Weights of a small transformer language model: width 64, 8716 steps.
Each number is 128 + 32 x the weight over its row's rms, rounded and kept within 0 to 255. Layers, rows and columns count from 0. The size above them is the row's rms in percent of the matrix's.

# layer 8 MLP up, 192x64, rms 0.186, rows 61-77, columns 0-63
size [ 98 102  99 109 104 110  91 107 107  87  97  91 101 105  94  97 107]
[[218  83 116 165 141 134 158 112 124 139  99  58  97 159 140 121 139 176 140  78 143 148  83 126  97 126 105 118 132 125 185 131  73 172 132 146 137 141 151 142  55 100 157 145 198  97 124  80 115  97 168 153  95 163 117 163 157 135 117 114 139 156 104 107]
 [102 137 144 207 142 161 115  91  65 144 118 121 143 194 113 132 147  84 132  58 111 115 156 114  93  98 167  85 106 148 139 125 101 112  70 128 114 185 162 157 148 145 126 147 119 183  90  92  91 165 118 133  98 129 116 128 173 117 116  63  86 137  89 101]
 [136 149 158  72 109  63 140 161 111 134 163 105 174 127 140 140 201 150 152 213 139 127 145  51 128 173 112  98 149 113  95 148 117  90 137  74  84 119 112  98 133  61 101 187 115  78 109 125  89 126 111 124 123 136 145 169 113 139 108 103 124 115 109 134]
 [132 111 120 132 180 140 137 130 180 140 130 150 175  99 163 108 119 140 173 121 144 119 121 129 117  92 151 131 105 118 174  72 110 197 136 172  63 139 140  85 141 170 143 122  89  96 174  80 168 146 153 143 183 165 141 110 166 153 168 197  85 103 177 128]
 [ 96 105 122 161  96 116 118 135  91 151 151 140  67  96 160  97  48  82  82 117 102 167 217 108 153 119 121 115 159 128  76 153 100  89 134 145  87  66 106 135 120  89 106 125  97 114  89 128  76 179  95  76 140 128 141 112 151 117 136 160 109 147 115 118]
 [139 125  78  98 114  84 166 130  64 102 127 137 149 138 140 149  84 172 110 130  92 122 177 105 138 147 147 192 127 149 172 182 121 145 110 112  90 128 122 166 128 139 139  94 114 186 176 149 227 176 115 116 135 117 128 124 145 163 185 154 153 100  83 101]
 [118 162 135 125 158 132 167 156  92 171 151 141 174 145 161 166 111 156 111 107  98  92  78 130  62 108 130 163  64 165  93 140 133  99 187 102 127 110 149 121 110 138  53 181 178 102 114 109  73 124 156 113  88  92  92  88 115 132  97 104 138 143  82 106]
 [ 88 121 153 143 155 110 146 178 172 136 120 152 104 110  56 163  90  88 142 132 137  76 168 101 138 129  69 177 134 156 131 164 152 136 111 154 148 103 154  91 150 147 102 106 160 105 153 160 153 109 189  88  70 150  79  99 183 178 123 166 138 141  85 131]
 [150 153 146 143 123  73  58 109 149 132 140 142 108 121 105 111 105 134 121  93 162 148  90 182 230 133 196 101 162  81  84  76 148  88 121 128 135 110 133 133 148 176 106 103 100 155 118 133 164 130  81 167 115 139 103 143 116 121 204 157 110 139 121 101]
 [125 128 110  84 149 187 107 120 120 126 111 162 178 191 123 146 134  99 126  84 149 136 103  81  89 150  72 161 158 109 101  97 123  88 150 196 121 131 117 143  93  98 196  82 117 112 164 111 182  71 107 147 138 138 177 111 162 192 119  99 128 100 115 118]
 [198 129 165 122  59 117 116 111 141 171 125 170 165 154 117 102 183 123 152 139 105  61  97 108 112 125 138 117  84  83 191 149 132 171 106 123 155 137 146 141  73 151  87 129 144 136 150 176 170 106 110 181 130 134  84 155 142 176 146 144 119 149 181  85]
 [156 170 159 110 140 147 121 178 113 107 125 120  42 138 182 117 131 168 128 113 115 188  86 104  93 119 110 163 156 104 150 113 131 130 138 109 121 124  86 200  77 133  90 102 154 129 177 153  93  98  98  64 106 182 126  97 164 182 165 120 135 118 130 162]
 [102  99  86 140 161 168 129 123  82  60 104 131  83 125 165 175 193 108  94 159 134 132 121 186 128 175  98 126 177  91 123 203 133  99 127  98 120 124 140 131  88 155 194 113 113 102 115 129 139 176 124 124 154 150 150 163  96 117 130 110  86 190  99 152]
 [166 120 101  87 135 155 142 149 144 171 103 148 145 124 102 148 185  86 135 123 121 115 133 104 175 108 135 111 170 135  92 159 121  61 172 211 158 116 138 120 153 136 147 157 147  93 116 112 172 102 165 139 154 130  98 200 116 112 158 104 103 152 127 231]
 [157 144  67 142 153 101 103 143 160 123  72 122 112 122 164 101  55 147  99 108 113 185 154 166 177 116 103 137 133 108 186 217 130 174  79 116 142 105 143 117 131 168 191 124 157 103 167 122 101 114 101 155 167 132 117 112 128  93  70 137 121 141 104 151]
 [120 155  83 108 137 108 163 191  50  68 124 141 129 142 144 156  90 100 110 160 114 152 101 155 149  68 153 152 167 135 172 132 135 108 117 177 120 123 173 149 133  84 157 163 181 129 108  87  62 124 140 163  93 137 166 121 113 181 181 141 144 151  93 126]
 [126  82 138 114  85 104 134 154 145  82 112 179 157 107  95 148 140 132 107 104  64 139 140  71 109  57 207  63 146 139 143 135 163 184 121 110 111 130 186 118 136 173 140 108 137  89 176 111 125 113  86 144 141 121 157 153 115 140  79 149  79 145 167 116]]
# layer 8 MLP down (transposed), 192x64, rms 0.303, rows 61-76, columns 0-63
size [ 96  98  98 113  99 104  95 108 103  95 104 105  93 101 102  92]
[[111 129 211  85 196 165 129 116 123  99 115 166  95 139 124 138 128 107 121 153 150 112 128 131 180 181 140 100  74  93 128 171 147 101 153 136 134 137 164  93 121 127 157  81 137 130 140 133 128 111 125  98 126 100 107 168 168 107 135  59  74  81  69  55]
 [141 116 101 198 116  94 141 109 115 106  78 153 133 128 128 160 102 149  92 131 131 111 100 124 152 123 118 155 100 139 117 126 112 129 101  71  81 170 101 112  54 103  86 191 139 134 179 117  49 153 108 106 174 145  84 184 139 133  83  85 127 162 169 157]
 [137 131 106 131 112 167 123 135 119 124 105 205 150 137 116  90  88 100 167 130 101 217 118 169 148 112  64 122 154 148 125 147 152 163  98 107 131  70 108 177 120 119  97 164 153  95 182 151 114 174  93 139 105 152  95 151 200 144 155 152 147 103 162  85]
 [ 84 125 128 119 109 113  91  95 144 104  65 150 129  91 151 113 159 143 198 118 140  98  87 185  99 103 142 110  69 123 108 120 183 118 147  63 156  93 116  77 148 122 144 105  56 131 129 158  91 122 128 173 160 134 157 183 109 145 141 201 146 115 140 118]
 [ 98 130 158 116 118 109 156 126 146 120 165  58 157 128 161 133  85  86 141 180 162 163  96 120 174  65 124  95 134  88 110 146 135 115  56 139 146  96 142 114 193 148 143 125 130 136 126 108 108  98 128  94 137 179 122 117 126 177 122  30 102 127 129 189]
 [146 101 138 177 121 118 110 131 114 177 138 153 109 203 103 189 119 155 157 143 140 116  92 124 107 104 101 166 128 143 135  81 135 100 176  73 168 142 135 124 121 213 143 115  85  84 146 172 145 139 101  88 153 110  65 118 178 122 146  75 183 118 112 129]
 [117 123  92 107  78 162 106 200 111 101 104 117  92 161  85 182 152 127 139 140 124 137 113  64 115 128 114 103 146 175 155 137 129  98  92  77 154 178 114 142  94 152  74 139 133  81  74 111 113 171 119  76 171 180 128 179 124  88 115 171 125 121 145 166]
 [146 169 131 119 115 122 167 142  99 127 186 140 174 122 135 182 124 131 147 177  67 122  51 149 142  79 129 142 147 146 138  94 112  94 100 119 134 109 102 181 194 156 136 106  95  70  58 152 162 119 174 128  90 128 166 131 141 152 190 146 122 125 108  94]
 [ 90 100 124 167 139 116 160 138  78 148 109 155 135 125 165 113 114  87 144 103 111  98 116 130 139 124  80  35 123 121 206 176 141  88 104 125 105 123 111 176  68 117 148 120 173 120  79 171 137 137 136 124 145  81 152 193 173 128 152 108 151 180 164 117]
 [114 108 124 173 140  92 123 158 148 120 123 171 164 100 157 129 168 110 121 126  88 129  96 136  81  57 133 135 211 146  87 140 146 135 144  85 101 114 135 149 116  91 105 208 135 155  94 138 174 134 168 135 142 151 159 146  68 110 167 185 127  89 147  69]
 [113  91 116  76 130  61 132  87 134 197 108 108 131 148 113  84 119 123 101 108 162 108 140  91 111  95 144  99 234 149  78 169 106 165 128 183 101  94  87 136 169 119 124 146 119  98 160 144 146 139 131  74 138 122 152 129 132 102 104  67 140 120  96 157]
 [135 198 139 196 156 105 135 164  69 138  90 151 135 121 111  24 177 107 120 169 132 120 123 146  74 130 142 111  73 187 122 147 121 146 123 144 118 114 102 131 104 119 152 174  89 128 142 129 134 130  65 136 151  84 115 127 123 150 154  50 121 122 136 122]
 [108 167 164 189 129 139 130 122  46  83 169 119 106  93 151  90 112 142 125  99 136 118 170  83 110 153  66 147 119 141 124 135 171 185 121  91 125 170 131 112  91 140 114 107 117  97  91 144 164 117 210 146 155 122 106  82 147 116  68 167 111 123 175 124]
 [215 105 118 165  89 113 123 137 130 129  80 136 115  89 180 129 173 172  87  95 104 143 186 168  85  85  63  97 110 180 125 165 121 105  79 107 159 170 155 147 126 119 139 133 102 116 128 114 167 200 126 177 131 123 113  91 134 127 113 144 123 122 158  97]
 [137  92  97 119 128 108  79 154  81 139 163 166 124 169 115 182 163 151 196 104 173 165 154 125 142 126 137 104 140 122 141 135 113  80 103 132 162 113 166 142 137 130 169  97 165 171  73 164 132  95 118 122 132 101 124 102 134 154 180  65 147  89 140  34]
 [153 105 132 133 104 170 134 152 124  79  99  72 135 121 191 153 133 151 133  79 110 117 148 128 164 170 102 143 153 136 133 211 142 157 141 104 125 176  96  79 112 133 143 188 156 123 112 146  98  85  69 117 139  86 115  98 126 202 100 150 123  93  68  93]]
# layer 8 MLP gate, 192x64, rms 0.185, rows 62-77, columns 0-63
size [105  99 105  93 108  93 100 107  93  94 100 100 103  99 102  97]
[[145 128 114 123 123 101 103 151 118 129 139 149 104  75  89 130 154  97  56 112  58 153 157 111   3 130  84  85 100 152 158 132 153 112 161 110  71  87 138 120 105 151  69 108 129 138 143 169 123 147 104 157 140 139  99  82 133 135 109 172 123 131 115 143]
 [104 136 149 133 113  91 135 171 161  65 128 168 108 139  51 106 189 119 152 120 148 135 143 165 168 132 147 122 112 103 162 123 109  95 141 112  70 104 145  59 137 132  90 139  79 100  84 103 137 151 155  75 105 158 138 191  72 128  62 122 131 155 106 136]
 [140 111 130 120 201 155 128 145 132 131 119  80 125 148 178 104 109 126 119 192 132 125 163 154 146  94  67  84  94 167 134 150 102 167 182  72 140 199 104  88 120  56 151 148  95  78  78 142 160 132 124 106 141  90 113 103 114 130 100 155 139  98 103 156]
 [ 77 118  53  96 173 157 145 114  77 172 116 154 135 108 155 130 127  78 137 181 146 152 150 198 100  97 162 134 119 156 206 165 167 106 145 112 147 114  89 138 132 149 150  99 140  69 130  95 141 187 143  90 128 166 105 160 123 151 128 161 113 168 140 145]
 [153 172 145 116 113 188 108 133 134 139 116 149 172 125 138 150 128 205 130 154 131 199  75 175 106 112 114  90 140 132 144 135 118  83  92 123 117 149 109 141 135 151 131 196 153 126 159 172  91 146  93 101 119  60  85 157 172 148  80 155 174  88 172 142]
 [118 161 155 132  86 123 110  70 153  99 122 146 122 102 124  89 152 108 195 154 137 164 162 168 132 169 159 125 112 142 147 124 113 124 124 124 102 129 102 100 151 101 168  40  92 131 137  96 121 107 162 195  37 111 141  96 132 191 132 115 132 119 123  59]
 [173 124  60 132 124 184 118 160 125  59  92  66 115 138 105 128 124 100 127 144 149 125 177 148  83 106 131  87 152 125 127 154  92 160 198 121 132 101 151 104  94 135 135 129 137 125 163  88 122 139 113 133 141 137  36 141 145 129 100 191  80  89 159 171]
 [ 83  99 133 164 155 138 126 141 114 148  91 135  68  94 176 106 151 125 111 153  72 130 131 108 121 115 165 143  78 125 132 122 116 168  81  39 119 104 104 135 113 186 198 175 122 173  96 133 153 120 145 147 134 144 161 184 141 171  72  91  95 119 103 119]
 [143 141 175 154 111  95 140 124 139 111  93 140 116 128 167 164 140 132 185 180 110  94 175  86  94 178 144 117 175  90 166 106  97 166  87 133 134 100 128 134 147 198 126 113 211 120  86 156 116 138 115 118 135 156 101 156  96 155 205 152  78 158 121 145]
 [152  96 111 150 163 128 124 152 119 130  69 179 120 179 138 115 142  99 144  67 104 106 115 111  98  89  93 115 172 151 113 134 120 179 127  98  81 154  86  91  58 114 103 105 127 139 110 136 117 101  95 153 151 139 178 142  86 111 192  99 144 178  45 148]
 [ 67  77 151 158 150 116 116 124 150 112 111 122 196 115 100 119 162  29 136 158 119  87 161 116 119 131 178 126 143 169 144 152  75 107  73 116 135 110  74  78 144 114 126 119  87  94 146 111 173 162 137 149 140 139 137 143  74 127  75 157 133 149 177 124]
 [ 73 169 121 147 136 154  62 135 127  79 121 130 112 159  92 125 172 116 116 139 186 114 104 146 158 168 127 106 191 133 145 113  85 124  69  70 158 139  73 107  87 156 156 162  82  98  99 127 147 129 146  79 157 116 107  82 178  94 145 116 106  76 122 147]
 [132  95 142  97 197 149 130  93 170 100 111 105 114 135 124  52  61 170 142 143 167  76 167 138  71 110 176 130 171 126 129 196 138 109 131  97 167 137 166 126 122 173 130 119 136 110 112 119  90 159  95 123  84 156 100 119 158 120  98 105 125 145 155 197]
 [200 149  95 160 130 122  97 106 143 106  76 112  94 119 136 132  90 152 130 120 120 173 171  91 118  95 125 178 122 155 134 146 166 165 131 115 129 129 100 169 169 157 149 147  72 136 175 101 168 245 133 114 136 126 116 115 136  87  81 157 121 158  78 129]
 [123 139  25 134 131  79 168  68 133 129 103 128 107 178 100 102 124 130 150  81 109 111 109 147  88 103 181 176 182 116 147 135 121 146 145 150 101 125 103  81 123 102  97  61  78 125 105 125  50 141 130 170 131 125 151 126 171  90 130 112 136 141 147 159]
 [ 73 131 120 129 169 148 147 112 126 150 150  79  92  99 161  82 143 192 140 157 125 186 141 200 119 129 107 132 114 125 103  89 136 119  93 138 126 144 151 135 150 116 106 178 128 148  35 162 147 170 170 137 105 114 165 120  79 210 164 105 114 153 112 122]]